From a checkpoint of a small transformer trained on Wikipedia: MLP 256 SwiGLU.
Each number is 128 + 32 x the weight over its row's rms, rounded and kept within 0 to 255. Layers, rows and columns count from 0. Numbers have three digits each. The size before them is the row's rms in percent of the matrix's.

# layer 14 MLP gate, 256x64, rms 0.287, rows 0-255, columns 0-31
098:148122119194117146150053167091095152122125143103081068100113126121170066108113132166119137133199
094:168149068148135111145119099136115101130142155156103155114164134124246132114110168115058060087137
099:086138096098104127093107145105097141137161093056102111128120153147112117111137117144126153124083
114:151096103161100134143100152137158106103102087077121141144132181190124194133127181114133086169182
096:092124166111176141135114128156190123139198102119076114171134132091144093152141146110130134177091
121:098168118155126125034089068148094174089098122150123117091161161117094077145107101126123056137128
098:136104197204102141214119113138158129097159127151135091114098141105122117136116122093166106163114
095:160104121144142058099161072098096129088141118157076066089124205110144128089102134205093102099105
098:169097135173052176113091129138094133170072137115124142082141122135150108200150130100117141153169
111:133071156137104135201108153139115139131130097101081107124112134144086172104078101085174112140149
105:036167157148153145140108136113107184171150119096105132107108137089104127163131123121157140116087
104:095081103169117104134103120099174102125137156114073138121068113088128156141137059140136184174115
088:171149081103160119150143095127111153099102168154125194096108121164089133114138126131129138164116
115:081126119071157120125167128090132122119092126098171073144117183064138153093138083065157099139096
099:143112131121077116089134064138135109117101114104073085165094115106133196177122132139090102132150
103:085082088148091088106140144116165121105149120056109107111142177123208082113110094144145106168178
101:096104108136126078067119053159098104123146093161128190167107188056135162100116112115133130104100
100:141122098168138155133154123167151156154137095126099177094166165112163135174157094113179163101171
083:064105135169186132133145100101173104093085046152106106125105152153112100121129147151199118086114
088:079100124145115124077123093179131178119175118111151145122080172128149091153076166175155083142141
084:113141179060139111130089093138111124125168176163085107162160139112142127142127114075124095141138
105:094119107119129125147099129108205103106122101120131142138081182138132137168129113052089115160097
106:196122139139133142113159168161129061076032103120122110089144102160117083126112105164155061092156
107:164125108141157089101120143116144128073096062055092131108104158092131172132180109126120137150091
105:158142113083172167117123098123092187069101106111135113150085119144132169135191095126137080115151
102:133151120093154113116201114075088144106113071111127139096073149121130148140199050187148139113171
100:113155123144126145075162085150136129124117130112090119103145205200105095179131098132131140098088
106:140085101145135157110074157159129088136168145077098085125148104172153112130102101093154119161067
092:173111145164131099170104122167063056101069145133137073162133106151129152109115163099126135170107
102:115116131194085099105069125109147078123099167127130146114116158101131108184101097151137116089179
090:095154102141112105101107189134153091119104122111097170105174136109048127194146099070174154148135
100:154117089060155189115120177093146153100103087115069109091126129124163151170150138103104123126136
113:087093171109125139141106145136090168121135077100099160161128147129088143121163087053131193114154
089:168081130118161075148107149126108058119094159081071113158068159111094123131164154150125106129119
094:133134171094178181168098128142124151096117168121079159147131179131151109126138175146093157122121
088:121076162115151181161161136178121180136100144154100113089119129138132122112133105163067145152171
108:156097081140137146117133110123149168189105077131070121152149133147138125129116146139066119169191
090:128121094071098101161133171133189164157105172135118135147123166124136189102111182163111099134124
104:095131162103147133109094149164061152116132073081116060125174156177216152126151116097120107096116
081:133094178178103132133151168135127175117137126160178133124125174072154101132129121136021130121121
105:112128182102146196106118140096157133145020129157100107098124112133190157102150104123112115153083
104:101208105120152170146073126169062155167110148114124094172073091115099123129115132155126118142097
081:109128187143195123156121139147142180156148133103129150148164120049130108133141141119121100128153
105:169130145060116200121141121169107164135091101066162102207130147177120115156159144134134149116108
107:150115148140155174104039105117112093086162161160101114097082140117084166152131150218107131083148
097:096067117129107092097133128167152123118110060142110109147106146045158112076164099119138162144109
112:129183077126138134164153144123090127141140159098154107076165137196154161179115143145099115159162
093:142146150130121117195109087092085076113059123142126099180145140083129103095150136097076102112189
097:099136119125075106151103102113101203137064154123063101166096172127151164142168120142159118123057
096:127110074163112134157108125150170198166119112112140122128155147143025155141104144114086102105223
108:123140143113106112094125145145186099129149111145107161102121114130138151098154159129127074127154
104:146147120094156196148080133082067085095114116167165087153195142170130134095091134134147162149190
102:141163209081150175167157169124191189151099108064149125121110144169102160135123148091130181144138
085:146177137134108136142149145185101152122162126072146122165177128135091142082127134167092120132187
086:087122099115060100115133152179120140088075103110137160137059126108158132118114153092149154072137
104:182095112102210123078147169085135124135147117161127135121126129112134148132148123162116136195164
103:116202091074137164154123145163123172112093092111176179158171131097119132146136095113136067078164
102:110063124143160129158105185134095108157046166187126124095125148138126153163172107080150093145072
108:142167051101152156098115089128141160083133088104152104107084102121128129174094049095114116166140
104:062155078031139166084115161127187106096107149132124134120120161083181167142172116069107165169140
124:132114139155186105199134119068142103084066095130178106055072147137188186126106109121134107160140
094:093132124147080098162140132121080070110086208153168175125140092085090149156084082131127141122121
098:104119102078120140111133139148154111098158162092156083150087144139135122120121167131144113199100
081:108190128133102190137160094152116167146113133086174114122098159171108110124195115109173104112090
087:106126173108154158143136172084115154171131088127144131147098137094168123150100195153086062080123
103:156127100062181118122151156150194165188130110123084112107160143123155102131151116168127091134086
108:184162103117143113142164144119123126119124122070169138134139149111130114171155158160149069097122
106:121072116104142165187090130144114051187070147145123076156065172124121131134098151117162081159114
115:097121085120131095165158113088130162200123114072136099153116168111109103082080131119104073135095
103:106141150115143115192135123142132114106127101060136098145167111140158214109122114127099138150117
109:089101105137159167135155073070130086147099141120102151123141144199101126153122046137119144192121
096:082109117107082142137097086048112134073116103187137134196135106126104116108065117144130111134192
098:159179096151095109178108092133129157107078122144171119118114107134185092170134122165125129159187
099:082133126147163157120084088113078124163107125104084112087155185169147173071130068107114109122154
107:122094168125142087119111127190127163137118142110170135126068124110166126123188088147159127139066
102:112182116109155155108096147168176152127089127076116081092112144112104124100150109138196145101082
085:086171160146140139094105152104117066192104142183150110162164142088070093131141131126070207149085
092:119130057118094101100134133150094089160124133096157140092136143118166070147103074116120154130163
104:149185154144140123145107121159145118129086164166131132092125150177136168130172134120095103177131
101:144133106135079131200177106131172150136093100121109107071132073095115140145163164134057059201136
108:141068090087092119131165095129109099124150123149073050113146128086177127168126136129077169195136
108:139079124109117132137133136133111066121175108156081167086129135153142141153029132173145050139163
099:178147064093138066076100153129125073145152120087124050133174123158119131109092105155152109126156
102:137119131080095098126093110200121164146169150134185144146093160112173158103105137160104142129154
094:121111115129114152152171139146084126098150052089131084145073144117172142026161122102171103104150
110:171071068098131080085094106128161164086104172109111082149157145172142062104096077165142085163154
087:149154129157117146102141155090090145116116067181172132102125163133159093179053189120145076194122
106:142128137146102091137125117137105091156118108109149116069151129146150089139112070148094104079115
095:116180124136222132139123086168169150154093185124084121121155170042119116105078158107144107095125
114:135169150140115153116122135134044099145106106146097120139165110081100079175150145123155145131162
093:006131119158107147204149154106164136094120139137095124131174113067144132141128136095122174124107
096:122059074121160101165116132160144115136159133112088152066075115159162098128139130076090167142097
088:141121158108093078109071158093129140144128103147156173152165059077066121171108116129131106120102
088:058119120159104110175163194104141119185108127062134127170139123094126151118085111121129117151200
093:123121156120138072100108127100118153092071109132161187157165107175117117177170153129118102155142
093:092144184182145193108176086118141086081116159164089077071191131175122120118154097123060104148099
097:106148078112138128144103131148175159127135171125124125162125073155164112096147153155119112197208
100:100123154071103077101172094193122188107154108120090159159172169151178104183077143061136097128132
095:092175106167167152095097149148120154093122080148114128172094130176162165154167129080116110119155
101:090133161126120116122119161130192066109123142118144133040142167141108126136089194143107123142168
088:187172149113128125170103213131138134149121119068168104114182155090165052126138128151195110104133
100:185153122108151142106139108119059076171101072133148132094095161190125127127075101187159089099151
096:154158141073091185128096140185116093173173099228115121130160144149105137142130144181151171125103
102:122177160173174123075121119151109145122088114120105163136150107140148163098127101109158068157171
089:071126180122128095180109117122103179138128107115127146123091119142183208079116159093115114097109
100:142134156163121141127126114116173110144097078084154162144046112102128130174092133113111121142156
100:194095144132076164061146165100178124148140148162116144111103167124159124137080173094094144068151
091:117115201140085066112090172085158146184175116144163104137078109119132144133099116147080129091064
105:221150190125117113136091153183151118153138126104100146096086134161127090098141102150113094143092
101:090139158100160105126131136151074152134163140171113122071148130089128156118148139171055152176086
120:083125151124211115170104096142112108186128156127109135081119160132081105151101109109095127144093
110:126166108179051166118097169123110127133155123140147076149111069219106092182114135134103146149132
086:100145107115103137165028150126111150121137178106206084170115080143218099109086123139159105129132
105:120081181140105126147067153182109072056079113089124100112109084101123134148139156152138131166203
108:159162128148109166090149138119099144079156077082106131157136110107147077130123016075117131137144
113:167075139137118113119113100182150170160062142137154061101135136168129108116061186132127179110124
109:116091128154089104118145116088120116107158105133148114135142129129198119198129080166162171143131
103:130116143134138130160122160210131114106137129205160102135095137186120085133122137107121080165198
096:079136067079164151156052099106128156120170119158122092068152125143094134094090097138176180177131
096:137229201101080174164096142136123117116128093109119097129137152175122147136058117117138110143157
088:083148156146168159124124179159157083146128177186121123105196143071088133107061143128113125184153
094:182135117113108114135135127155179123122106144141139134187082153081068179175168145158100107199167
089:099131132166190116149178092154153105152171122128128164170091154096139125180120143129119102135139
095:144114166180143091120074161125050075112207180134090105157171139090087120094106135119131099121135
102:041154169129153128142109182107106129161148137120077130115091171123123175130108140194040106130136
096:105101105105101108128120166111151128065150112147143123079142117110221136119094145104109145165079
097:101092094171135111114091109095078107135121146076134134141109098125101112174119138116074110092135
094:157126170140120080110170172125118075132065077110132107154090177163119155136101086119164118147136
093:152177142122119130143154125169088134134121105131123055139166135107170133152135105118134138119127
105:162194153128096116081075116143149155081090067119086066103153095153128180139162100138062056117088
106:138119112081075151126129109149086153109175121099097126154115114136114136147195075134147099084161
108:091171098082132143116087155149123084121150130124173156131168121103124134158105137155134152116118
101:154067192139135134121083153104093110101159139079090099080123138115218174172110133133152134142139
091:060138126072145138149169192157109126115096119178113137098158136121139128113112096098148141161140
095:169135176092074170090172181180130156166106095156081109097131164145154113097141125135168082130113
104:165160148173126132125110071111079136165179158095146140092137111118103093177116111152106132167159
103:038129123158153126113111090115168142131161029102073081114121119078107095177145129152101142163120
109:064126184108132075125123170091086135115096119116148120133162134140113153148136126140098109113123
093:145177102124178182116106087136128163170144129144103122062149152133141135124112094124158188119070
103:141134123094088111066146087170116179115099187111100104117142126187076141190158138096073171144169
092:118119101183137193179104168164221189060123142111110150188110105142108129133092135153148139109115
098:081116142100087107122139209118118147108164179170116114128109133162119135131123177071071135157106
101:163101154118111127115077110137128145103154136102118159111172140143185094131184129133155158146090
104:172068143100073075145095153109095102112102122111125090114129132146157170138169143193099126172086
097:114122165163133182163160115130124089100108089078071128095085142161132173140127172200131147097188
098:164107121116099149171134120124167114115141098083125121129161085120098098186150133113113080147163
088:200146120147116161115150128102125153072092120132140143096068090105127168086115092055109074122118
090:094120092126113183133148163165105170087118114101123080095149159151146099182134125192124088157098
099:152141083128153115163115111168161061117106075134123124105140114124104104152106080099069094094104
113:140155165140077173123094130169185110139116143149047107060116133142162130191201115192116125130115
101:161178119089053160146106123119152188149113081079129099170102176125156092104144117108174172150111
080:082140110144141154118133106102105100107044093114143161156172107095147103133154101129167160100128
101:134111126161089128181117133152169102151079162118134096090188153126115153172090096152149107200127
107:094147165132155136115099102181134155093115177135144143118119141127144139157165142193112152110126
108:152110120091111106171069150120079133125091121144156083122117150128141066115092081192084146122179
103:083143106164130110156148117097083052156105114159212156133103159140131164109106094093122190145098
104:064139125139176093164163137177059160105156109170125121082102104127143162149151121168113141145125
113:106135118128107181123154122119135090109141134083135132131129112138139184123116069175077162146149
110:102146139112098133141157094066149147195132114083132069143162087115181143111131122126119113104104
109:092112056126137101173107107148114128155125110127152152120117114133149170119144121092091094156138
101:125093147060142167147136103114099135114094071125130166119070122082137137156119182185141105138169
109:177147117132115163136140103181110162083175087108109090167110125137077174087121129070125109151139
098:156120124148117132078083109182129112131088112159207133143110116204130151135122072191146122137070
099:115135154144173121128090109076145168118106158061151149153160132176155151093145104124110148100111
105:082100122113184096130112113173159129142082156100113096086131144173170106072060151194156173119133
103:075084113158119161144121138144141105161141185085131114099130106098071140117111094134137158129170
114:101146199157098124090128090155122148127165125153071154110196154157159129146130123155142060142153
090:031168107116095171144174159159165089127100168138100106129117072150129101111102084107163100131103
094:189170154122174196137132086156140203131138172147135104091112135071104129102137063136100146099131
097:103074096136111142125137102175109148116124159138075142064157161148182176096136174184102112136175
107:114140174137165091085110145171184166129118083163120163089092156122105104205184122150093210104137
095:167150034116184140113065111143144158084091079093130136109131101087163160170131107157125176098132
105:094152213118172110102107142101067107107074104089072162092112143103155140093074088118152149091130
088:131177118091103140138159091111119119102088077132139168101109138141044092167120135147128113128127
111:100128159116133171127111127132148141101137075079181162156162135139125101099130073144147103155097
095:065099129141149137131156202110087137127144117111105127133151146170073141147150121151064137108072
088:107116136121155077127110142138157079123130101115052132099148126148149111159255124099088112096094
091:189154101100134147118157085133105109170149134084167119113142165087088121125153162126097102124018
111:145115092132099122088143110136115136123114080126110063180115100090185135214125130104094118168136
112:126159197141140215159128111168189151123109077107097187087159142140135154143120129203135107122123
113:158101132127064117131072142075119079146100210108105157115131119147176197160109145112086152156087
082:138125167127120166105146165107171131128150145159089127109134152134107142105150158106071080075059
091:098136151117093179103123160138114129140142131153135062107128177128024121132131092166093129134101
084:106104118150126076120192097070090139208158119109121119094182134113143093151184159137089144164101
084:117164210130171205070133142137127145115146081136097122156147090106167118179130106102093155118106
095:117081119124103091153159148125108174180131155080167090117083090125148157119145122124117169171195
104:116097121127090159125166103167167157104122105087145123074170105104187115094197157119146112141144
105:142154127143132142106103134147149104119164159138083110105138176123121207155137064134161099184152
097:134088117192107164143118159130090104133168142052102059127132140116183142137134186072141098169132
105:131116094151155112117128127133140131148052110163102095122109212125138136098129082146156147106147
087:120106079125220144157125144150114120090173085131134112150103174141166127181067128132115138088158
101:068098136123137169094131183136109142067144098145088057147147150107139179132118147161051145135143
114:104140082115155120151130090154186105172105138126202140124096130109104124130084084104061127137142
102:100123152125131112110054122157143129094182111098166106112136167113104149124154132172109056060121
114:153147154118126103096139154108092155115101139092141143112119164202159119128121065150138154135087
106:166187099104126083084129083143125170153144101135149089136176133118124153224116156128073090090092
110:118082124081105090188213136155144084178140048095137126107089128119120111153114179168120109129155
105:043082155136098181097070136137147130069155111106153111079136129149160103100093085117100107175101
109:111066117086147077153112178158117099104123088157098082128111127137185147159070131103139080125080
099:051150164131154106154085177115141136056158096083093132133114122155132178076090160081155139123124
108:128075164096065202092132118145107091152124144127110147130138092159139181136160131181160173122104
101:184159144096172152114120113165078132090152145090072093053139131092104130126131146173117128205178
107:144112133117106081134112100129079114111159095070107050124104097138104094146118083171101194150146
106:183057138135144150105110109125165130168085087125094135146121116198200131106137145158124144134098
110:108078172069152168086117161192153163083176188115107135076138129167119165082182133132154132078156
089:117083168157158184132131140073162183105144117116098123048136142085094103100152124117138168142183
104:146166161211100113160118116164102129094160149106152117126114186184140105082177148178153127120100
097:141108110135123163152120134180107141145119097161112073175116134139121161113099150126110148124119
083:132118129168129099106134156109154089115136168128164158173157069116097129088181152102142102067127
089:131126128156088086102090131152149084141105131070112147129144102146099189151113095133120140119104
109:126106159087181146121135089175124134125098121132093093090147151137092074093083176146134103219153
105:129112135087076117197150167151151185168147118132100109112163141100144157141152163148147126088140
094:144195137094118099127082179159117198131151126151105125163146143123114143114117080076085189093096
104:056194173155160154197124073157135116176149202130106132109089144114157125116119126155059185122140
091:083153137103102150152106082145117211033115158095154089088085137110152124154110105087118113173158
117:123066091114149084143122091037095123145179145135161130112111154123176168096144141146118135107142
078:164156143171182167123144125177085142175119155094134087167146135114101143180164116166075155073166
095:129055129113149116076199183154150178171123109146086097096143174180175161118131159174106090120133
096:192109123150142144132115183097134207075139103103112127119118160128164115095061176112123059102125
104:136092115122101150144116093131083155121193084102061139181120122086190182155157094167119123155119
104:085105133164120128114081162143146092098135127102088120095116145173128200141195098178144113078094
107:112065150105081166128113181092147115069135105124129165138184133075118090174143095056163110137218
099:093161116133088117125123160185135145116112182098100095140127142091054157117131116160075120096086
080:170154091120050107147125111113124112125162090122122134193122148117087144099127081133140154076197
091:120124156093105119125093131127174193102095147186142144132138127105197154109096198105140172142106
103:101106118154121132111088199136134145126105144185150112094071123177142121172091122045111137098112
093:131199150179087104141124108150111131167127148166084121109134165110116125070140130184091093132149
098:154127145134088075161123074116167124109090130090106079143151109164157136123114180201129109099078
087:096098095162103129140155115131145118138133043136127137147098140086090101084110159151127180071177
097:088101099142066099153130106179133174136105137152174121089135188087087136170100140136110153139195
110:144091142041174073152129149138069124140123070110119077153115160106109097084151116051149126133157
095:092124174151091119059090082086117150134138154108148159106114162083115128168106194139148104120142
101:103121141120126083122097015178159122168114100111090140154139130111073155067174157151124130180129
095:162115093128110166182163107182130113092126127145156147132127141133136151077112085098059114120157
113:161083124122149073077127137124059076154119163124123127120149082154143094186088157167109108165176
096:086119180102145177158084130129130079177167085134127164183087153135138129191141064088085142125136
105:119121083096130092113132110189120124152132123136107120086168109164103153156162220157121100198160
104:147138108073130086131148137189099168130133100085100095148103114065159126114177125099154072149120
104:108161096116186130158111117164115151097111086173146108098097097148140176164073170092145168123143
090:122102096124122149049185157122219128078134169136117136122089128085098167108136151094154080160157
103:104187169113078141151140145206140153182099145132136130142101110123123152179137113122145133146109
104:097120087071076132131113127135164144124119157111138099158115153143078185100169153146101147188146
095:152143110147094149134095128102151085100141138120121095116097147101121144150076080142113187119156
082:156149152164145126076127097151063159038135090090080125122132108170131123124119124137121162128091
107:131105168098118091156124107150127174150175107097141114122117151103153150188120164075076157161179
110:107097130114016169104081110140119102098134137117104103121119120128136110095097160147066119104112
104:137142142105159132129084132164120133125138127141119051123068211148120118128134105117046122107064
104:058153082090158105179089092157101136075107137154172142105112188128101112092167148175122126133142
085:095105137152210105109108128121155097176100100164139141165127072173065056077124063179112142107106
084:126123196146183121125118142099108171081125124123097059071147157134091170133172133161213092172122
082:150074149198084182166164143156133103119083122122070107158150189122094119144138106141144141126169
099:113154130107146100144153192114108139080093141092156138123080195106113158092123128126106107132111
108:098155104123121079131126169107154101154089096099094127161095150209110147053142149085103132154115
087:150142082162074133155098144163047116150085203173126100114088139132150147141179167146143151162137
099:102160085074139108166072089087100139152134082238164111136129099104122123141133121059121149101171
114:072112169167134123176146121136161094093159111156080164138121189125119214150181137131124202170116